Each number is 500 + 50 x the weight over its row's rms, rounded and kept within 0 to 999. Layers, rows and columns count from 0. Numbers have three digits each. The size before them is the row's rms in percent of the matrix's.

# layer 2 MLP down (transposed), 768x192, rms 0.0676, rows 660-693, columns 0-95
115:493445433547578475536568422483488410488517520546434463563445517523521639507483479568513467359437539417471461532430529475396490501445462515460495498493564459505448476561434485446510521499507502508470460447469582467564491577587483534522584553530520575500450466491537455512593443467540415544
103:446588540539498502511509473482489496495563494460448479480423494604515629460497522470476539483491579488473592342496469458477483568531509557495579492496447490444466355528493516519497435474410505485476591492573476494550495571477439430504538443537532472522497465546507544449545433517523479615
116:493500470493400409463515521534456487485522472499422507566461558504537451592441501590566470477459622420540521595487543431480497544473587509493463492523579464497476503403439462621531562480543477483504546438424567547440455522516496439472490519555433465330501552552446469548469563350510467505
080:519536508529517527543484474548527478519470494490519499484612466474597618507539480504548541499534427431461514476573487585464431428515477505495494460484547437550438517582554529554505378420475579375513496484512453510529498418606544556567519555500467547502496555438510479527538544429490529407
119:498328474468542490475611527492518500516581568533511419485462458546450490450542429603500445506503455537509554466497505510433491475525542548504505498517522537453518522500460480528478500574472444483534540503508460466577435594493548449359519555498502474516512386545568505472530565549439531386
074:512516462512470422458429481432517534407470591625557585515452502469459552521506389476565579509506567414631487427453400526597496567462546446551480504528547487495492472574475500472564463456508515509527591555590580459506421509514520555430481494566548424512486514360615432465521480588466493411
097:548443530508511490455534428454434547519509535548441484453491447472500579486513468496512511536518507427546470486552468431514447482522569362433447497444491517553538478557471520457522504459483591485504442504446572537512550465507568518492510592529550453472524606452612617495519515515501457518
089:442501483465495554549558514552489565489527572466531391491527486458460541470383466473546465554543586540506453505586504514410661541451470542477571471584387528398492443553516473507500491498494562482459457507476526467461519553433605524504531479568475462484513609449526493495448583408510479495
066:541465469498537494538447465526499508503520638480433482488555547572530477532496456496624552518443528441445536471530553573453532488498541429494557475506500487540524555525457549384471511464547592469506445491530462450487484484498447489470392491557510472580567532524471572432439539465467523456
124:375531470538528493495549543422479513487522497437488515520525436545494473426574518542470496528465563570426506464467451488502495482542481541618564499416514554529568457423481559461481480584577480491553585543596567473532516543539400438565500529646478587460534537462471381431509468401453435449
121:468520523551484536418485536406544437593502528483530485540561466483483411499589510529466512521510529482506430401518589470488447508469410599526526452493547436519527473459511510564516530393548481496437565488472446648588485494477447591569436495480453480528457571520513444542400501550583511552
076:513554467415412559522616458474488473435465515574594532519553530491543446472537403518517530573540509488460444461458479549542533538467544494500458554581558497552430635524520452477467547509415507486469553563519589531583442506482512487419485417527459456413431431515545471533542539494502463532
096:467500549483584490579530516492380501548543503525437474419601466447500469537478542488490455524493516456536443519526408485492497438438537444494631490600482527434476500479438425569503476485500448450536511524490456583626549506391530451455471466482473517525566447583547508460477550511506523553
103:472523473661455513508406476583507429473386441547518486580417498560496443438491415562598584507516443507492524485476522494533539516484467499476493480495558492487455535549466473491472468501527553593507467457492521506511486533541526497503469444549580525429478470570546543513486458466510426511
085:481481500420466451483564528495517509527504469527459453552603484515539508439567563391510539476529478453426478474451463469442474597435501515553590564537469540522520534458573517493458435455514482660520493512497473445554594538565423505482546500506451502464452495536478420510448499461492502548
075:533577417430492516532444529506518551528512551587568516475469448487541478537452513514490527445511478546448589484514459530557532533501525465497462426506509467493541531487477461542475590621535525579460508430536569468517502528413564482495493403521554507458481480479491489438551554504488529486
099:473506486472410530533404564546350511566542487478523542447446493537536435512486602479535487448445560501470521601536476524619519522492549534498550529504472409529492479478497520558492520511464522545513430553555435561546452579402437491443475454409558587545419495433468494482502472442462597571
105:450539467506568488528435470495401502588532545500506467490453497557443501489477513510520528556582503497539482592541503496451554498581532447476535497573521485557555485550479460583387450517569496493552473456458500439499465628497388406618466598510473488525481483463447447567425504471569455493
115:450453474484432529505485517526516494535494537510458443387551461522532543610497415436452511507480457494450465519519586501480529499539429538510502518504448462496529572479557443484512410426512491524527532530468542522416459417551464556454488490481563490491425377539506542473581529496498553459
100:496489470496466488470595548546394415512504520464452478476592508469517487553576487465424477484519519528445494549568490540501546588418536557541584511539555564460524566528519541518459446496496546450476515525526546540367524464487522553479408467526564406426479519557534493611518560484445526493
091:499433442425450435473419542543430541525573565588480483467423558430486513476476562499515538516501527478533454496405522501474422479478558484453502561450531470478557517501451432584516511561523457634483551504498457535577437543483443535422437469505627536484437498508523512480531466519526530499
094:551580474545506505525498428463513505572463423511477502529483434486517607536458494455493438478520528454410521468516470480467362543489478542518530511464463578492467462499547534592510471485514473482498475639522508484599468489561473549579653524496550461388518471489494426482510424487544455558
096:450403474533501502501486542493517470547618437561529461490466566470525476449558487540450603575527498479449535570425490490488446460523519510513509519533468496487570589508434439533537508533473458503486417464419472575475588462575472549500436532449484510520530478557497429606526462483569394484
088:587504430479428553492439446465576617488513460508496425527484404528474560595554465515438583458507539447540513479493560417525448450504442507416549509525444504428502483486499502605529443454508487413514404414512462561516568619565460554501492503430459507425512514502484505483407503568513524515
100:545467513499507496508474488511514490557484459452544460405575525508509513510526481481372578453541496495534503568528520486523474511564530520547477496462446349575442556569456467555582519490447473542450512511474469475569439413530519475465454401472456495514424516495523464543475584434477503564
101:506442534496563512550492633514541552543474527544441533539592458594466515544468561437525542520541449521569503606524502519471473590623609488620491487478503549375429566508474492490449561513571493476483452409529584516528460465485583573488454502513455494573430488468451502492399436476515477399
087:527494380502460477562463537513583417566496517513457489489484429482562558477471467526480450570511519485495575511510389491546482516573548567532472434488517432434568437611477576515462471470491527437555581497431531554499471463416495448454521494509461464544401496503517563448509464470495436520
120:564533518573517498366505480520518459387529448491503533459493440497486445509593493483494539449551560449462518404502498527503597496528521490463499518448497551559511481440545441456512487424532422554457464583511528464499568419495475464499457528559585410558419427525544517474529626502495483515
095:594537571503417517526469466485447510547520545467501522499538442496582539488421493524430542497438601528459457570576544435499427458491523554590553524466465437409500573422533511587505550529506438410529484368558442445557416484525520542514588507439453445548464545537515449494554406461526550462
147:313551520508438517458471549534565495561541555503484518528392530553486468406478523494491455398530496602462495433536581589576473527477484522511530532466480498548508443478454521555466462536429543425520464553526510535421508526447478403468529443538562434505432543417555480542520512489524482491
063:468454515638522536430489564501440579448484439508414456378407528572558454444555472519450535517545438483459557513448552486455505503519464482469487433514545480510441500528507467575584509531433515384503542446470641537518514543478474548502599487510526487476495527521534480512494552496475558448
106:510513574538523489469551556532528575470520492575528520420552494500497464590488528540516537537491514461447409491549559494541497564453493464480553484485476498513486503464488470538482429524462581482581499588506405482572460479512504604508441506368577592620431399480564493645484502519512539412
089:435472418551492461529450539490498476510449570501444526485565525535535532507560546475492486419487543468497478467603533583419574435429552436526466509497428450546495532542476394549433479518493664594478457500484519458522426479410519542636468428507564473505591549516464429461487540380506520477
084:534569511530531541419517492495544478451547530484562440460423553437545512534473496564523482507461573493479550509557539582550513557533495494503533478471534510470467411464537583533515459524504536512485502474446551442465499596465555562463493480482444501514497554530486509393456495511540525475
# layer 2 MLP up, 768x192, rms 0.0881, rows 661-694, columns 0-95
099:523531496519532488418510400497611502544581462496592533528583653586473471440530374409610508556460471430484538461489557575465530509512444495478494485549515570536459440453518585497512448482462456474434459493526413519474498453485545510596501437489478440578442464518522379518439468476502467608
116:438557558615601558511677506496565449442423433537561522509600459505470552460574514511490496527431505534523378482550434485494497488490416504536534486439486594505491517358594455554463441488458493449507503431501474479529507507545497517537516429397471489446561454505517461477468498487515438511
076:477499545487529548488491428455477472525505485433449456521545444518508552464512471445512582498490488440469470549523437474519401410536556521493446494529566524611485438536502562567460470468485520401513544578419532484532542463492524470594546530517426506568501475471522470549534491467511459425
104:454489471508481558461464522513493476566579540430540553405587575552637463347555421456510460452426445496523466493450443425529545464511461548499503494518652519598480511488575548468472540486503491464543449429491563527415515518486496507516536588483507512493480498452536387555465490538460483517
082:427509492504588450501516556503543435521441460430474613413571517459560524418619490473517458538487476475490583442550524497455534531464507477499484541439552474506457419477568555556487468441512498514526479610493481462444496346535581558561451534531493490585467569476488500535417440523470453577
107:478527518413571508435514342503459529509485474515537488478510481456550527506509507476488524477420411425517405565522384416358443442468520471543450521486535444606523460491466498506549513518515706467530474483445477509540516529545551578500546525464488577485547508543576604505503558485450578454
083:581528477585585447467573465508513472498435484484401630439486559536463578414547549462443492506520453508460514503481561473456481489574453471512539564477583375516458435412507527520519495502510480419566528459437451557518512396517577539560500469435445563635441532414520531490458480502514493508
095:441536476482505532527577455482549599442485483426518497414526472495589450430459520526456562518527446372445439465583493396490519488478522400547455517454552553503423561573565582507452547411513457461503474505442546516503535471498594534515497450541499610522521572412566424524366486467525505493
115:403551524447582544422625513526540488396466452456557548508516464432570471487491531512431536525460461420485508454552409529460517455433538457511486500397547472509468462487539554579435472424478514505467501525528545485530562500562480497621422491422558470525513530509600457561433461514477539395
119:480586559522588456492529390452532460526471440478425574554587624466537530501570456466508474535470528468500498479475534552415418518459509523474492580504445483579515518432526508546516501523457587483560437521483413445538539437572557570503462464378500524500445475413536458520528470468425504575
098:476524476482375547484550534463517525453489508507538486545567546468627546519499469527489583511508424418481477499491470470468503488508497514553432460556616406558493474549516561427557401523471498476474501562405507530487579442556557531494605571460480506549506516491447508541441540495512432439
086:439542495401421537504468438502540518522525536510512532495432558536509465418516440447541549424488452500455521518519500506517571543593535529404472488432579473578456496440452580542479495466439513480490531542505574446476569490441511547553601500552506490471423487489538523461503440495430481496
101:439551435404557526583498430521498553519548481515439495469559448402553451516504496557506477545497539503507514499476477404376443503417488471568459500492505443497483535492497543407462534451486556500546531540425502429534432427512558491441548568446503460547550399509582582498456450541488558567
096:405510524526538522396476577521557437561481487404461589546578551384531482476483520574458498501432467550393457478469498599475491466485584527520471517464565425561495482473538561503500550519463555513493532480454440516466598446533512607555457521405435502477482516437466496534516452543491452519
064:460507544544576458466512519493470500525456405446412541502530415474545560394565581507456491536490434482445465391483486422472483427478506551466476553494548555511492437490523512475446463444487555484506501553497366599542483408521516570512424571448417477595531514501483554523352397480444481545
090:415500479466447511470609437495530566433490583462495542529567620516528504531524449519521460395620487425494528576491456532412488504609480477549492529445463474495521531504482473482422500482509511520453450556480502510459502482458527471464514489444489582430434612459563459550458577516418315481
108:450610468547429543496524505457625448477441446513498512504492495483513549443575547611576531604545507474489472543548509453447572499481448530508447485526556385484459469508581535522551464515445505508464484539457509542473588552600597502464430518547557508445544586487553497555404405502484571501
100:445475498446524483419477496494582510430528435440517602489547526581500530529412514570588499618485495463533493371476524469586442480491461543496491539481502473521477520437524514419390544423556499501477490465489549450593510492518439428568453554436502464487505448497422485498555472448564492558
091:538445475431549524460448389448489533538506531428569485532467547525511450513464496486567617579429629446451504465467533467503453444557609568436447508461421436589515528516496474642498569450501520500530620478522498419517463448474447526484525591498459513465499506454406537464572457446548481498
093:460604487538563480545641515410567464434431506516553556537499529530527533496581455501587535466544475432498527523531469618474488500478483492556495517464506456503392490529575541511467431488431505529522417548463535394464510535482548517569500417462433461484460547440554413517550503540480398532
119:545502543556467488490543517559474443478445552564561507460569575454496550459505481540562460487472433506414521483486572582475467502514545463516467486494523525543502511569465493449460385526522598510503458492452449482416486484556559560483522513522478607582552571481587446578491446423362578500
112:436510429568493489528534397501561547526512512561435578482576545475454575452464499494524519483469447564552412530484471485475428422473417533537467550515588446505467511458464490476555497541549567497529501526469479446478468377568462492505498526567496704515456517513488489587619466423539420603
094:488541646520462458430530531523503391582380531508555498527539467544442564483541440409569461454577457525520439389628466526529474536494507495416509487491500443532463472509548460580543466501457554463475486458450529415503588491543488478502492331502528520465451491459490489540514381462432439484
093:478496503520407469564508497513578480415482523523427524571519499496584558405550528558438385509483535433466500511531483537542466444490456417560491521400533560477530483512565587427478519498579502529481616557432505457528471476527599476486476578422497672454592479517489469493460484455479415470
115:545550478556490515542450395534484474524513556399450450449586483515468563516395453513553501523501440554360478479572432506491426421541539464550471502515472603464386565511590494595476533455453540426486463456520521577496525451520519539474515491442487531546522560395489439515497471495529514466
095:554626480525438469531512612504549472522463489571551527537547461427587512444506445540434471476527377454399519480617520462565484440443478410559501506529570439482451494513553558505553452458417468467516575615487512451529524418559685477518465587401497524589480545511533527466372456516514423506
113:519516439432465510357451523437526509440568535405554578537574660501621500505503444457522557596449531437473536462472502508556528501463471548479483517586520514504425429535535575466515511561453532461511531530454503566443430504527585485466400501527532474468569507483464530512492473493461557475
095:481449479450582479401459418473456478544562501383542508565458486514485458509626505495512574547507544525501528522479457504518521426495505537477503515487511505564514539470544490573468484462522575444528485556481511498459468467463502564472489488540547580512563491525550498468488490570409474481
128:460490542523423488506550517454551449527454595468554564430549615431579540489525572499457418547458573455522437475523453489585522456503457480566515541535514567568497560508535494400445407488514508470517445513456538512408455454512456521511472486498518517449545495460469464588465568428369418487
068:504527514502454463394489479550534462479411592463474577538538522522535550499553518478472469473531476527425526388493507444550500491505537574410540595519535518554483546440517498472541493516493528483633428483516392519418459388510515536508438453489479483466417441504483509577530476512539531461
118:537475545590498565502500520482484450555465486595599503512584474488570520508483540496475565543528501474362375404544494476506519477543516487432492523503485584524433509533582491450507452466473625423582539508497496562469545504483527588521513475370497504514585527484457437545495500522466538497
113:469474628555579501571570478542503565452422449405427537520541489527510498571457473478513489495485469350457431493486444547435456448562428478539483550407516512517478502405555519585503489541534509525503497496475501430536588488515584552498523374437457569520514470487578453504495522427509470543
074:539437491491600604482443398474446572549545507536499504435535457469427518490479517453550547529473527392505391499496473524525515457524482445474480468467496446528557452544516470503496485399555539518409571518456538510537613539555542519540544544538515557582617489486502598558538549415424496544
112:461573452532605454460516556482503513396480547502479492473572464478530497420614488504446539463460471507355512438539506552482483493436533530449512478511499454460479384576540523494514519434490612482477562545438519363477436483556567497448421516484534512456596515502515537531612474581425500498